Weights of a small GPT-style language model, trained from scratch on English Wikipedia.
Size: width 320, 5 heads of 64, MLP 1280 GELU, vocabulary 32768, 20.7M parameters.
Training: a variant of SOAP for these matrices, 306M tokens, 4671 steps.
Each number is 128 + 32 x the weight over the matrix's rms, rounded and kept within 0 to 255. Layers, rows and columns count from 0. Numbers have three digits each.

# layer 2 MLP down (transposed), 1280x320, rms 0.0398, rows 884-970, columns 80-159
114151137167114139083165118130141146161094131115095111107105146144138080150123094107130105145158119116169105132115078093162113131149177169171099117145121135074189152140101134095161142124123112090151142137091174091144119085158131131151094134
073115133127143124165157116134143067165134119090155113157087128104113134167148146130130189103130143110209151141130106127135148080134120099146126148188121125110128131113151155123158115113053148122120111163121077127104124122197177087131134123
122161120144114070181162118089153114118121131134101158110092158158095150111110105172185107092056107128169126175143117136105122113147102094102172109136157160150121077135042203133129180139108144074111090105103098152136093132147168119082142157
064182155078114095125134139134123178062091197142106161109145132119135169114138106098162155147090145074151096153176116138165061150110140112108073144118103144150153108162193117154134143060133138109117139116137151139171045124117176062149079134
104158163128093084068173104123141105183135138117108223135156117079144105167118124141162112117136113059129145122096162154076147117140126130085101123124163225142096080113153135118112103134096124156080135117088130120104026120175102114112125128
165124196136100158111068176114109133133145160116138085153118144129170128193137137127048113154149109123149124096124116119123159142127074129108118143179083154116165117086166140139177119111161150122122103104067185098133186122114100091175149127
206123118079150143151145145091186186083096135137135171152153060088083140087075117070071075121063124129133120096098111106085147074079155146091115095157096154123138172098189100183142111095109149154109109097135178111100125124133170084153127155
172108091171118106105098046115171120090099168136145128148138117130129092102094115134173088156133071126154123176074080143110089195145179147206165110151140107118088120163101139132105104117140135131163134077141079173128127178123134152114131155
140185133143155108116161157184103132158133150149057115100180127157178128104196117135073132108135131163117161156123080107117149100088093160159135096093122119082144124097126161088155135124122097094063121149111131149148149114118128127138130130
110102146167088103130090112084049106101099121121077112109075097138043049071095112138100084092101126141091140154139045096077129158119164101140117089111123140102163083185126160112116121135143161121082149091086183164128060120098103175068083109
104126150053118127131216156092081081147159118080144209156116068156172153116119182102137144103091127144149106112142105128158098108122139087116107116063170132110164115094152124114147071108160146163077105156173112132106159191136189145159158165
108134097139094106125113073182066120140146207193135084127124152107157150160161124148158161134167092153116135154195163113135124106141140141090176130156181116130150119108125136135132126092182132097112099094083134155162058056054150088172137159
141119106145122121139108123151114058128174177170135156094087141111086151080129114153123127120119081133118089136168105120126140136118048165113165127183116104146123130128156194131122187119117193182156152170130078153150099161100124087077152146
105091103147084132124147122132159139186111105091081119122095104110138188155136152127086138156130139119120125135141105112146107149140117134156130106176187159133126154089134140136152147086120129140121156087142130132135172093116120182116132110
173148149132095120117116125089136129178110126123125139145140137087148056127120127125098131124140142182089117093164109132156164142096126134129201137130128128113096126216112122107052120086095123132148142073109173094153139046122129146166098093
126173184151147077088150128089095129123095102191137127110149112168142139065127094183172069135153103139108126132162125112185114115163096137100140178122118156104157125101131139138155109123145100151133131153086169156107150126144124136108154067
118078136175120155056131097088092085093098104072122179139146156113129122139179177128129055140170218102059130096084142117172094099090133184109160105101156157078081149130128069101176129193099118161113146123207185154136124099151127169150159119
095169112191150114124134127114118145170088156148130146112112127043183107153156076094100112137175133147145132170072168184118067101148144071131123113085135131130128123111117071112145128159096136128175116149168085121128109163166171144169128137
079098117128127112173046123155096114103152120136109136123131157129121128137171088049128134124167140072137136162124147129126135130104123136160082130153148146150117080143124098145107115053080123128137125127095096085113127154154109137089157090
115160097135208171107079039098136121091156156090156114098189145125097124161098191140107101119084134200147128126120120197187179133151126146128118179175122146113157042140115201134194130151131114098096103104105180125126124105128116111157119077
128103180101076144150143095174170171110175126063126154132138141077132119109153168136129106104085127162120136125147136121099119079082126142149122106139169056095142110156112084097142097110130060095117116105115159105214094152199141060164134099
100192214180103152125137086054099075194058127083182129138081168152129126137095177154069095207150106148092186101075103148125082097135084146127069104099132102100159136118154124133168035198126093103130113142104153097210141120133080233112158167
132171195159127051090106088089112111127133131151143119124137157138108158175133066148101138110098174128138148147152106165062109111120142145096071104099186117198152101148148152103142154157152172164076123114113139171123117139113169104166076135
219124125141111158128195166119136121131124136081144138158129150106120125156121097142134159101113129124136090112116134094138161114158181149106114156130136137124104125131102138138145141078104111128141187122114117164108146116137098085195165162
136110114105152107110052092108083175108110088111128123191123148154089150138108148131255101112143151102180088143108159136122147156126097160033116078163204091128126132171117124135112193157162127130077141104198101130132106102133146125139088177
168169129150127146087137097128207093129100170161161106166099148160159145155136134100116125131143131139124130103115138102115096121134112127112099182104124116148109152069193146079157115156124213112136132119167062160097142077140131122222141076
059111174134112121172133117103136151123154131073175151103168078103150082124151143083194131199151108110121057177108142165108125132156206092214117184133156146114157161151157185094135147108131090092122189091167164126131146138094170136135101090
100149133126077141090094127156144095132123191130207081160143185148104065122175161137147115138154093149095138120139117090149110165067116194153144111123123169161100162184123153158105135077135134145101184152181133139160160151094151149088152161
107172049055119136122155117146173122183127069148123152118147116116137132132092124058213174113176078088195103120157185141139177150223123129098107091122098125082151183120134153145186117137165145103072131092064119072118127146086137173091132116
147142163155134120146055194128150070082122157120106145120169180099152103114115163128139105111091135124154192075161114111113108144140176116118134134137159166100090107131120148175093164166136145130147177087148132059135126105058117160131159083
107131154137129138174147120109117130160145125049121117129161144131188076181151111168142125158097088124154160145156055095117130111130120124126145101078115127132188124133150149159125040086197112156108130163129180097146134139114090143142137070
131144119156141138097205100162153133139132178117155156206074102167141117147105208072133099151171166089120114059128185129130171094071140150119140164114115108153163190180108094165144114080103090052147138118109104115171114115159155152133156096
113094095110167096040123114087108066094168146182123132146127123180163155102107121123117171079178127111133173107080109182164072091114157138097155101061131092072120110146127145148079119147137145161092118125116124130164140176102152141191073102
103089163098157179101127133093143113118161087126149119109042197146067099118162113141082113159151123138150143205130106165225090144129136167120116104051121091133082082164125148113153113136164134113081171142124157085164098126122131137149160054
168145154147083138143112096138157068142133137140079127122137074116161174134155069161147135112180096107097136122126160117124148144135138110169082080129150162114107130077091131138072097088147119136122181114104105192140104108142112125111080108
142122082136117075086117093139010113155147131179205107193126079102165138171104131215158135091101094072152115081150130104077092160102098092089093165181159142085101138169155174153087146104121161158149167101124158140125061129154104111146127164
091135141128112114110120101144142072121139104190119153157083125137102135135165153127136153101139132129116170128131150154112119127147143122132133147152099111138104128101149109157072087173149149114147122113129174147110140162090140190159092102
097101123108148116125167146140132160112068110117115075225184128049121092168157106129132098120073164151079111092111109181091164097100150107134086146115089116136129206147062085069169112115159163148096068134137128141140146115066106114169076114
135129099161161114140133121070117181119102146153129166074137162149110081192120141102152142146103157087179140111111131205152141144105134134116122118125120149085175125152185148185150083134146065131074075151100159136184192131144113175121098102
116128110100136145165121093173142106050109177109066189100186172110160075078092147087140118120105090129174141065142075144132137136138112096086111135163131131134095120070161134110103086168163100161068150108093133101095142095100156150135123091
099165109168132124211140109043136140130115054130199166181106103114106116086110054124103196133069082141110153116168165102153120103097125124110144185108116137132083124103150114121044076145168135069139135135141127093084136148100112107115153108
178153114175139117105132106089091134138143115061143121112106120090148120077151112108080154139057155121129100128133120156174165126137138158131113148087163116132118152174134176111151101119060087144138146154156146120169136122183161209164113097
097142135133151135126120169093177139120144131137073126122179161125196125144146132126159167132159085199080120203158181119136106119134171111134168135173154145130195099152157158100109081159124186115110219104141140093123111153149089089104140138
092106108089082129191125112144072123147156132130159108127132114141094133166154097143175168118166111152146149118143114178100152157126093083126125144083149107110116093123171127151126130159121135117143166044133139091112106162119199084129124116
069140026150169130199054077165095051108090107147125118130153107125063189119094160087148148110095119138156106155130109196097125094153106120102031147135145137119123128172147191165101160134132160146115118079099091108101172203119195133144094134
126194139121062101111129112113109084209120180138108102166108073112144158090147136103092149132168152151087166096149166127147144106134134133079129144154150137193111154130085135139132141094075150093146121116126127134122148191189126122114099144
090125116108109130105129077143146137133116137122098125122143196110165115115140125151163101108077106138107090131210049082123102135065161123107138134153181087133066120146156112130146180138160117141091160176110137159145146132155071129089083105
175181145133163149135140163116108136162105111058107122135212110131088116135155160112113166114133071177167102150058170133109140135217187127165143087150107164126097150154143105095118127194134112112128147092203085164115106115147177101103137071
154128115124095081158115145101129098160091108125144141044118106098138149117095085153084092142172088122153149169100083160121123123231159084116098146107048176122147124142086126127117094120085148069102090097099151140109121127066155132104079074
146167179145140149162138186088163123109102127124075092149151135156136126075137085139081100173120107179151078158073143069143176084120159196064080186108137182184104127150112133159138138115155116163193177066144121130097122181119151044131091105
078102155162149151172160173122142134118102145149135138120120113136151097072083110157111068100111143110098077139128149102127161137113100192105128155102148103085152113100128077148142100127125162159179081079099132127072152125094179141143185094
123121197143198142109128110112102139151148123154159163141102121132158147151095133143136118143105081097139098109112108134043188133166124125103125130143106091126131178156182079073082049084105142192130158105090156112124129107191130135180157142
133128132106186073104104098072142156143124053125061155133107082120125160145087151126064109131120117127146086120117114108156125142172115178094144132109132127172089128133124125123085115113089085211183166120099129096118109174103095084131143132
050112066182173153159228138168127160144098153136124143218114144102135064119130168158106133145094132130083143170188141198109162134133111019183130113103115187170212137200126101144115162114110102103091079117120086129131138131126106148123090090
137110125106106123166152148147122114125157121144164096143169151155174088160158137152052082094122155090137119118209174105206162119123133151174177165115083088098141137048154124118082056164121131122193098188071110125118149084093144173120192116
115102117171204100146145159163157164094098080188099134155089121163094102128155104140129133137151122136162193089127108095115109138129126111138110159163098037159138129164080181138158172114100151143106166122114200101063148093111159056114178126
081183086158116195181102100162054124046127092141160103102055123112103126145226064095167132115122097149135132146149155157176169104139120139128164109182141146111094172078161140180167220114130128180100134135126115088117101170128122146149123104
166134142140090134159122155146202152153134149197125135175165105105163193075086093156101143106137172135124173097130129146125107170148150137171155153097115110119134114108133109218142133141111155151160099117086111121121101126103140128106153147
102125145152177179159114100131166136078151179049091178052148113088138137159107109104134111126183141142165140093123170215091162139151145129104124130140100111112112141105142149147128073104141131118097161154109150185080094052150122130190147130
190115126099132160187092111179175165122098087181156136166077149153083123125118102176153109133172127142170148143087143092145100145137055118124091208122129089141140132168098169152115063140163137186166118108125135149152162069101128122210091102
143113096167147121155153199081077091161108097152140112135106141124129123130125099130136163139082104174122117080126107077162102163100181137142029127141129102140143147081097108162141153104164158195160130103102127091097126098120120153105175118
132124159177115163163121101101126111091169127118076123156122077104086151167169181149133103130150138127151116125105115131117123132149168159111162145161129118101147145188129151158110149153092156087130114096153153087135144122130096071155168096
080149114118130086128186192085198067132083110174090153106196092147156156121088086184091170149058126175069037104098150147110116133165107111106116102133194090091125147115103199141150116152129146110105146135134099139118183163093149150115128109
127172173131133162187106158114114130131129106113110156103125144133152165176106147089117136151146160129115174144087132149140155075116110105151097152130147086165162141165118129098115092143085133133157138130144144145134130148131133130056172122
110140180178159187142138111110101103117116144113098103100101125111160103166140155164108121155083166164104110091100176108120112133158119152186092079150145143153142194133161098110124127121096116120138115153157107127160129149116157152127149162
183083108117143167116162186142143131108143111140126117142146103141179132125179109131125105135169067148152118126120144141152076099217140070095177184152104091126131166175109124137105088122159185131156095119126117092123174124168128148102121125
074136142111173084218153131076149100112118103176156124120177122145101177156086045106114098162128150134156130075084109116112114169094108118113111139197139116128122145092146138205114200146154149131114127192121183115143130171124092108128100097
072156084113123113160077093200075136103135142114176176141174091107135137165146167117080241138110159121153129120076137183145160137085149095153114136128164122104090098170146117152193086133146160051118107124123076165133134085161165107130115102
131167116136131076147056127118057077123165128110100115114139124186131153110117088122196136076151145093126137131170153145059194102104145141127152122065163098095136167156109175090114180119117120131148166146174136151131130095118130069144116098
138160161079088082159039133109079117141174138160086048082125154135140177101073157101100170066182165142121082114088171125138145105121091123159095157144127247154080108092144162125116115152138139148095120115108101102103068123141118087132121136
158155103138147097196155117160120099114160077148146161203042106076155148147084098119153145101099113082122071155147114149083132107135112144136120181120143211208105115142123147123122096145102189090198149109078156116155139137134126101129160141
089094099154098172114091121129136083128105099140159121077117141105120123138153168119156114076129179131106212141177101153126096096128076118129101237087086152161116127110159075202100140140152190052107102093144175115124105148113115173098127141
087153118113128130133128133067083119096178210097144177122185160131065097123144080149161160107101103072156132106064079134151100146089112106120141105138154111098163167115145136186141180110124058132106127139111121130209127119107099071099116124
108118138149109118122162121174147083104152169120198146088172177173144131125078120146160143123127146077048178148112143141109176131095103085058095183143108073144139124141071104113099112110094142101109115103129099135161188200116154143076059146
114051174111077105164086154117148124151131139125118140138102111097132110131178084085066178142202116118157121132100104111134117148115068122188138128129175152144112134136170104133133108085111102100217132095157138119087120155190118128124130149
105111119159119134111127182144135163159184165146139077153151061129119118111151170210121100135122156132167116177152099090177132086151113138182165123167166143106154134128138108116151140071140109062187159086123104166130134127143116164139140138
191110107162127173111108131144128093155131169156082151183083139069102154135123085111114115113176137114130113159134154087139134128135189157115110144151133116107156154168093088121192092139069150119147084057150087089096170097163159129069140150
146123111103137101101125137131111132155093153146146110112136132172115112125115107174163114099151121085080109115142153122085113127091141189104102115081125137137146157123143172114131151150155125092108086131105160083161122090143082134208131140
144108089106100155201111134128095131129153163107157107119137098157122204094096089105041126139173129133111135111117151143098127124104122130097166109133089098073116166113052160081088172084060143098157055108125195153142086102115101170114121132
110196134141120076098152170156118135140124155160117115113172161139148122053076124095138154127142105128145122151066160148088110153084148097116095186156135117119117194183101091079109163137116141126145064105136115114120162109191138162114156117
074095080167141121139132155146124153142082118201133100119107131131156119007154101094149103168174103100090164165194101132090102128085143171087110144124130118085121155179186090134114153087153176217108113084143144072151147167131145136088163113
138084081078083141120110075122194098150173072187111120136202091091109143120131060158100220101158130191115173178119087125094169108115087156154122129123063112126041096106078107148084125110128188098109153119109081118079132078180134109123111153
069164138070110134122074140202118120157079121147106145148144146115116163107144138070181150196124138128187150152171114146137067169130135169075083176112109146106105090067104164165179101140129158110078178148123147129151171125089157088144110096
104213115067158145143095200101135061184143107176089147128112127167191097179126115113136159099111156045135139116161134111095147149078134102152098159174155134135155095130195120113134133092114157183088129162115101145142139071136040170137173099
149092124159119162158122088103195104151152113108156195170157107188147157207125141066156133173082123106163135114101104137089162126134135137134116131168166142084150088087163117119089142120084087129091132099133176109135108173095055154075143128
149132133114146108117104156161117120128164105100117084128086082121155141130096107137098105091099137120150141080117170093115119115128112126107171133079144129177151141128158137134119168118126085102172096131099109104142101154110113133131134140
195146125127119149133198111117160168157100087083102116151104038097154095126114125133123129106080101120134126156037155173150115120145147121076100144162118123107181149119154115090124145156114165123148124061159086062052080075106169094121164078
# layer 2 MLP up, 1280x320, rms 0.0398, rows 885-970, columns 80-159
159156114105104080087110173121156175112101077156115166154165179159138123149184115083122093139154106127119116151128083129132083192115152095102174129143167151133102161053145140138123162177127152157111113065163147114087098112120109157121114132
172066149105138123135104078083179112101151139159069116175119091093071157076091113107102134102127127147156101162118158114106039124121068123154116121104121138131072112128062078141156098100160054099154164153103108124106112107125096085141172116
127110122168126112118115045197140116149130139088140167174107134072116124177153149093037170100095101085121186148145101102121137103097136130154152100159120173120106124103044100169150147125115069157124123162095096132205109125146145149110091165
146099096115099089137061121091128115105153057103123110129098033113164110121108145085146126116150127171091079144117101128151150100128129127172149129095105091098138149145088095104125152141076118102199191133145131133133123137107087130163121142
137074091139112100129094147108102118134146132156138158124106129140083149097118114136121131086106160168127160124115150145130136146131128069180137100149096084120117105112069111124110157127125115115116087168163120120108132140177113107120150166
101158084185080134122133135129127175093102117071126122141169151146186159175124113176096161160131112142135128115163133123084155149077034109109146068105137112141079126207112097156115094051135133103116176137136095130169129134142163119148075189
176125169121052135091197155083145103118130096164191107190150152128079066206101146130161135118118170138115131145131072155153101106113123098098130132169149076167131112106184178122141121093136145192100144123124094108174141110164086102126146088
086115131175092103097119101114151102084114088168132050106167189192116133120066115129118146136092089119160126119137146129184115127117147087145132107184134060163112119146157108111075085080147125167117177128132144139109122128145112159163115166
190128086085050184134059079100166147093203088164137137143155131109103152158135118145111164111146110200187098121105114127141149153122082139181140161099109152114132109100144165059148188126117120117073154119108163114138082141143166138205171143
150062146158195125166119136078165123107155167104149127108171116150126145124152164071098156106158112152090135101104177166094130112149156116137151168090133108183186125111076105223087157101118126119090131155126167150204116136110107151089176170
106112144122090117037092182130067179029142081080154132155125140081098165147144141154156029143160142208114094123096130120085156145124110163167154126138140115092121116181079116138111145090133153126189180097059095086139118134110112087119114045
166130155148207138133149154130141159106171118154125085169120140148156112124108147156185131126153145051086092103107164134160072189088192165139200150127130117132149064137206130168152128085154110128115152081103084171146173173182161123153142111
114132144080115136113113156110099087107096120157072112133124112144150148129112168074171115135099084154141188103142080136095069130160139105151138120105122089088138087155050161116108132125098123119117095083113147073104127135134151094144101169
126107105235151145191113126155139102136121136158127105146093131172121124095136136160115114113107116106132116113108180128085074161137150133123132127172160129149156203099139145132142133118223159136157183097076111187157090151114148155061142191
123107131102127116145145111145170130113173111132091104116178106132085145123139159095148178116101166119142101157171146123084145130115124116128131082114099145084134138185118093145139186134147144157180151152149165054090190171130192104132174080
148128085123189132128065090168189092111064120157165096115147125143124091140105096160126154116174131141200135143152150103133112145165103141095138103106194098119060127071039161106104126101137090101133110112127066179139082126211136114066109131
119112081143164095151106136158193139138123136163134073159147174135099089144158172102144089100109166104086069127107140104082157122149086177173129058164164138117137117140143163135088147133065102162120107158156098109100097135162129099129133140
131111156147149161107137150094149151112116098128126156116090168137183108139087196085153104137088107136129085165136088125129076158148122162090144118078130147134097102167100115156165135116155122086143135128108115128081094128117105115163119180
023132140134085138119048192159114157101141126179148140160106059149115208111176113090110135104115126117144103129129164175122091146138106152087113106105111142113126155077095190181133184111075146120135114147133127118142090188115103138129102145
106080134159133100138100082126130107141122051146131111123101146094132085106083070132176140167120139079138111113158153116082171128110101118162087091109140178140123179120115132118157161134150139152157094117135150156144131156133113108148133187
171114051142147121178070130101100084168139164124195093166125140083151031068085175172169207129149147128144170119160124099072187208101155042161127108089108133104153152179148154085157100065204135107127158171197091129121136139123134132139133088
075134114157179142162065211098169143084114070143112125115100096125117102086110174131111140149192150167086133162095097133135125162109131128096118114124153107075143140129106150141146154157111143089121122128082108143152145146183126146092118107
074130116131182094114127131136145141150145101148125078069147109137164140141098129141169142138227138120120156170162152133113194146129148118139160127139133141110109138141097124111120125099121060092100165176140093102111149168119127105140158135
125143105096107127119049150134122127117102108148112174107148153083147175075185169142162117128154108132081136148099123108140109117169192058115103135105078070140171115080138166076150191132109143193109070104095110129113073140169046157133091116
099166113133171175160092137165166128170191115120151110082155140101158117165091140139163174117124135143112081130193148115111141142094120057137132126112124104162113136131096175095125144095133121089121147120099128127118144117149081102127108145
179116108143119164130234112113129140117088117068144180098115108157120131059078109105102111162066119133131084154134151125088073154132077186171171113149136110148091112108137122173149159141124140184147072170041106083147174179123110187146099151
119156139101153083145150092129117138166132174082081132108160089153108090147098133110137111146125132116090123090161131140076079105104113083125193174160158076144122134113133070142101111141146127146137157174095102168110129122092103172111112099
117121050115075130065139152056183077155181172122143093196146171116079153105089175122116175187096137128142163129164134181144199164101154022151163114157114120056122145116201141199156119084130096130141141194168168134148130119113115129073126144
127145101100112078111094131189127142136150142163145085117162181106140144119113086135150118146176151155165141125155142139084127154092138143172155145126138067135131139117123123141145117135137111133075110184170134078146112136134158127124139133
147177082107102095112150100125102147121085049129159157116134152053106140129136128129187158124101178121111130121164163124101130086172132086104106141135108110164110119083147130145137144200103157119086134113147103132144139071129136151107080155
128096116108081175127068128098123084114145108160097094149132079113096116068153154148152130204079102086117132099145137114071113155176120096191100092144156114141136148098100150170175123112082103177198138152127163130143146132083142132137160130
130106158134122145128145098144084155161159116145119091074118123116183138079130205155153076165171098164106087164118105090166115135102105123157158141071129058133148103128135153146133176130104161094130161125092180128077082131137101140137104121
176110125168178130133085166165156097105147181155151127152188045143164128078165132123134148180162175105125166159103140207124121137152098098170126164153124149115117130146172108158130141050141083122198121156125143134128138164141099105086110143
119130110091123149161116109167092101134088064089137123182089191141084160101131103180146067119074069112142138138132124134099109171072154132126182139119105129125170150086135125145124167142167183136156098134129121160092143136133143155186181150
130122191165104184108143093099131117131087083066130149057144149180157072144099104123161237173129136121131123155116118053142056147129091107151137163155100176130133077152186098134125050148081086160120171097055159114149120152131135156139105089
199122097132134114091105170117119128122091148130067104145118131115104097160086143141129145142163108093149104136126101150184159105142145144145121082118126100152109191101122145075165120090124048121102112165148063135130134156183139113106129082
179125175142083141085148159104173139132215156161094091119125106210134198161166169165147095189108066135085096095113145115118155144143114120177147096153106147097149161102151102153105156144153079099108134108131082141150062147106175098147151163
162095137100125119160107186094116137085139168120115157130147121110144111121140088114108098131177116165107122121181109120142123123153162170132108113088120144152125089112109117158133139137107176172142123096127098114076133138184102108154055133
074114170097089154110144139089189106127126122114129133162080147129128143104131112152159160096130080108146128089124142086117108141142112110048157083110071079132086127117110184078110146157130163091124130114148150132132093136099066124108100116
177058119085089144203113184151204140172134125108040075139136185087150139159128124150104130156243117106147169132129160082178160187128142100101207101082160130152042077134170149143132118090117152098192147056205085180124118118211092164140100105
134119172080066163183095148123126123106081107099158158148105147173141124165133104134125128137095105110150082154145145094139122109152110148111143126127101043159079118128128151122148119091168140101149085124163170132184103103144147199134096129
075099146172136143159150132063141107150152169100072149135083140043100092174087139118134157144094125092086125115050110102081138176132128078075130098156130174163161109142113118175125164106193126127104124144139136139107151168077205058091137185
168140108121134070101151180116152122133085158139130143141143116151171112089155143122110105170125100128082148142104127071152098128161113147150114161147079081164108172148087098144121087111139117160109122145114079141200190124150098172119160114
168128104122183123123134078097147163118093108081141124124169083141033177142088160165181148167108085152097113097131132080051186116160081138172173115091143177132129087169160200086100163159101128124111148125173165146119123142120172153150130103
115124139151182124118120115097142144109142128094100135108097125185114112133141116083143113134134121132170111140127079142082121125160187130112116138139032121132183166090180149152116083129117122134119115149118164074106123153169096144083122103
109135115086161177167143148107121097145175081123130106128134110134117147180163164100114146170121150148171119113122150157118102160181145096154136121115091166100125114139134123115145090138171131097108121093089129108068125095085176197153089161
135066118118049216137169125121201139124131172156148113159167204094130148105070107125137125152070149081126091148104079138115137125102144120096107127152087116165209142187112128135120048110167058135143133126038133095154069121058097092150159154
162063143110135122083131148129163155101108179140118143179102108151087152088112112134178170146070171167119143129171161055128118095112164130134170137101188173110093121104116155137181146136143107101119108132162050114159122132147096166133133152
115145146151117081065167138122169173150110129094141071091124160136067103116081088145127140137105103090129092185150140173097108180135140084092083126098103169082143121041064138124154181194091110086151156116122157084192104110144123115130101177
154148141110135156085102106100166135110123119169123141109128136084119109170089105123169177120143103130130129147039128159079137204124121119135111091063190128082164103143086142145081194127148162123118099143137152129207172147162116110165086127
116176153147079128154095184146101118152111095095118102129085143150067117136160127159145119144176094129139167136157113137134102163133135143135184183113162107072064065088087109162182146163143147113131140169118113125165095177143120177134114151
030133136111097102122115121081115118174130090083115152101087126124113107117090095071149093097021124128109109162061133133119095130153121071152122133125179154126088134118083172155177178098147174089133180186186203090097118165171130058090103126
145085081183133125097061154108118079108174107167081155152167136125083136139137099138116181148131123149194140107115130166150062164131140077149132154141064145165131168101220098178132142067116147137141107175158115107143157130097082094075074104
145133113115151122128151120131133150147105150083135116122115136088130093109147115177132164137126144148139142177150153167074107132105092097077153133111145114121098119106165116132168156120125130115087127141135124166138155096109079128142104092
184056094143129141119149114119142100080116190077027124113134115157037124183103171122137120177126127105128127089105200183114130195171162138131156099145086125133130150049066158157153149133053116139196137110133141211116142141130129080111105100
090153113159113113120112088127130147111121120158124123077127062152186186167163116113146146159213128155155127141117141131068146148157102102172255112110156214177120091089135118090112156077083097127108074150110144153176122178126134128094109117
090145113149123134068175126147121129059097093071094157153141173094128113133146142071110139136140099172132143128120149100140142146142092096163136138108147083073112094156092094121172127142067116128146152092093131153142173125122083091102128135
147065086139126151114137085092133091158156089126176117104128142154062107077195098109077116188113126108171153108191075137159113162084131091086093084136098130091124126090148112155172175093120064144137119130115157113120134183124081125219067088
164140123100143109087057127102075168147122108141168151154084137116129148133121170051148198194111132152109119132167106098102092154116188118129115111179099161101102112118150179168140182145146103101104110090103104067109058198126092143108186156
162118146157126173129164104130122129179154133056115106117112107110136149168108091160141091140095084132108174101155148002097132135123107154130104110161146110121127113086103106118119190151083105161097127142110121148153187092110156139159112154
199100097117114119131148125109151154105134097122118130205090162120161063140084184168164137149153086116131131105188173108101112153141086145149225103151160146089131151150131143187094104135144159136165136111113199143127103093087136137106118163
149108132141189082086098134115086146106161141118140111131099149108121121126142177110138141149179076124148159138109097151082113154106128090166126143102103110094132144122160119114169142119159123162093073167136196100141140096148170157160119117
102127085117133101130127097110104097144160141188145116102132098126127111067106151127129113101108130175100171084160149181064118133164135158149153127151104071119123116130131158191154122118115174129136116125069116150125113135117131086132137137
095146094159113114116059139145109097147107097224132145158170195091106171142132094115137128165195184148176082104117162153119134123175166083108110123108093134111105140122140097122106118152087134114107182117127142137126109129098132170195127122
091130153125152124139154175098111161126084188132125031141149148175139123168184110143123157094180102092129070122113150115147111115166091138125117128133174115085165135125065184155118168166139129181084081142094098092129139174170093158105098133
111075139202171132098074063167127117101141158132157089131112102131082132153143188077122180093086081104135079144151119076134154102173100146197084136184137121149138112148098064137056079065090087092178152149089110100094136119146085130169150140
184149132153151131034128126160184087132183126129132088158131157123090169141144095080135146113147090154115060124119175112071096127120145108123154111177130113123080099120105129069186112132103132141149106115112120110109141208167158125118098159
134116079096091186116115123138199155120127134072146104122138134106157149114143158190122117154091121144150096163115140103101069169109154089048161086148108105146169148126159163107124153092117159140088123112161143133123116147104130145106085091
125119117180110141129197109092133169111130124111147145138191148193078077095104136141165119123128126087079104146129100125165100105107156150165136086150141137184139187079186127185111109065125126140131143105138136116129113125145124088201062098
122061121149137170145139133095150144084106162083112103079144132125093157111118121151152105147161140107122176083144134136097175116103135122096143129132132088135096123080126089142063203156139128131119146199142091161178146092139124162087102114
130088074114111103175157144154139161125147125131168095139143112124177170130150103160134166159151128088104149066151123118120150162118119141144144133131135058031107162092110139102092148133062099126161126114105118130081180088110108090150092118
122029152113171187112105177157139108107135141085158113097160090029115196137130184101084111117130120140141094144098124181134143164150150190136119090125177170119135091113176146148118089143174177058143112138125168144117121159132190073115077135
100124128140145075171089085152103139096102101154138151154084103137130131136111091079119141116139141152111118124138122117094134140165171108127140103098137138169104137108133116187125160120096155161144135139096131123139138152142121146164145120
175096168106133140160112111149132165159127142099095197116181182118123113080133108132155131146156084176072152113093160138147113122105117107127137129143194089147181084129155127145136149176125119147091150189166098110149151108111123151121109133
142131132142195132170132151158140099070077130124141148085140133130120127094122105165151151088112145123134147060132144109120137116123103114091147091054147124125161083149067149125113196148191080179144152118120126135141133155117140092091095139
101120118121166105087125110187189088105098079115115146118186147191103111149153134104184131133121098124097116126161108065145087127098074117117126125084141097131134108136157133159157114099108166133170122115135159111152128165170155117126125116
143103132130137134120145199100156148126132131087156185166127124093156107106168161097131136124105163176162132185076171116107103113125117148143166136100111065091117090181121109129146137148124147112126174170129167116027137227131145099155149137
081124131177158184125035097124150125154079113141123111103155079089112155162158157116088223148115111148094148105141177120129108102160115080131096102115139165146180113080126124106117110128029099113133104085154122116151117167137097120194153149
112120179062190101153086138161126122120110132075161135101096089143134151150113119101160078114112113146098122153121151168109149180115070134086153130110092063178123099122162204146095142133092070101111112145102085102165114150177085190084152107
120073110083140160130122180088077109118163150091128149132111111111074128127154148074129118117119138129129112197066170147142170113168136126112207090130135158092131104114121159148141139075080135114126168150161123125095135131115141119119093132
055081084130160211168117144122140116127122121087135142138127082153097139087129095055129137123129134088114085145103180102152106125140133092122132143106138137193156105157118154130114177083124120064148114100103160157180158143121109138131137161
127059127152183179148132108104154075150098103095164061113126173127102139176152109219102112084133096111143066101064115118163151098185153145126156069159121094095120163203147142073157147172135087116092093158134095124048125128184065146135126106
149170080169168148109109176122131135100136098135148065161151127159046089169200152162112130131159183060106120148147063138120109168162149075126122163193170158183119098112125137111172078129113123163046085109127122125158159126116074193170109154
133126168181113077127109187117105136095141121150114098145111112101137124063141158126099094145151132040149089152059142144130093127170152117090097125025100035155066124122015135094154171149172140109182189145115095178181093093183126151146134143
150122159169115147139119068158143117110133196160146137175164148155095152081128132138154102157157141088074126131101090158111149131128150139109161088182117101036133131210118117138086178162173115140080152106170107138124208113133152176161095112
118085153089157115146137137130174088096112142092107092159138179170120091148074103170130164075167135171124111072104111114085098193160126096140071154115115089121129105079174117105163162132097162135106123150091158162159120142183123141097102128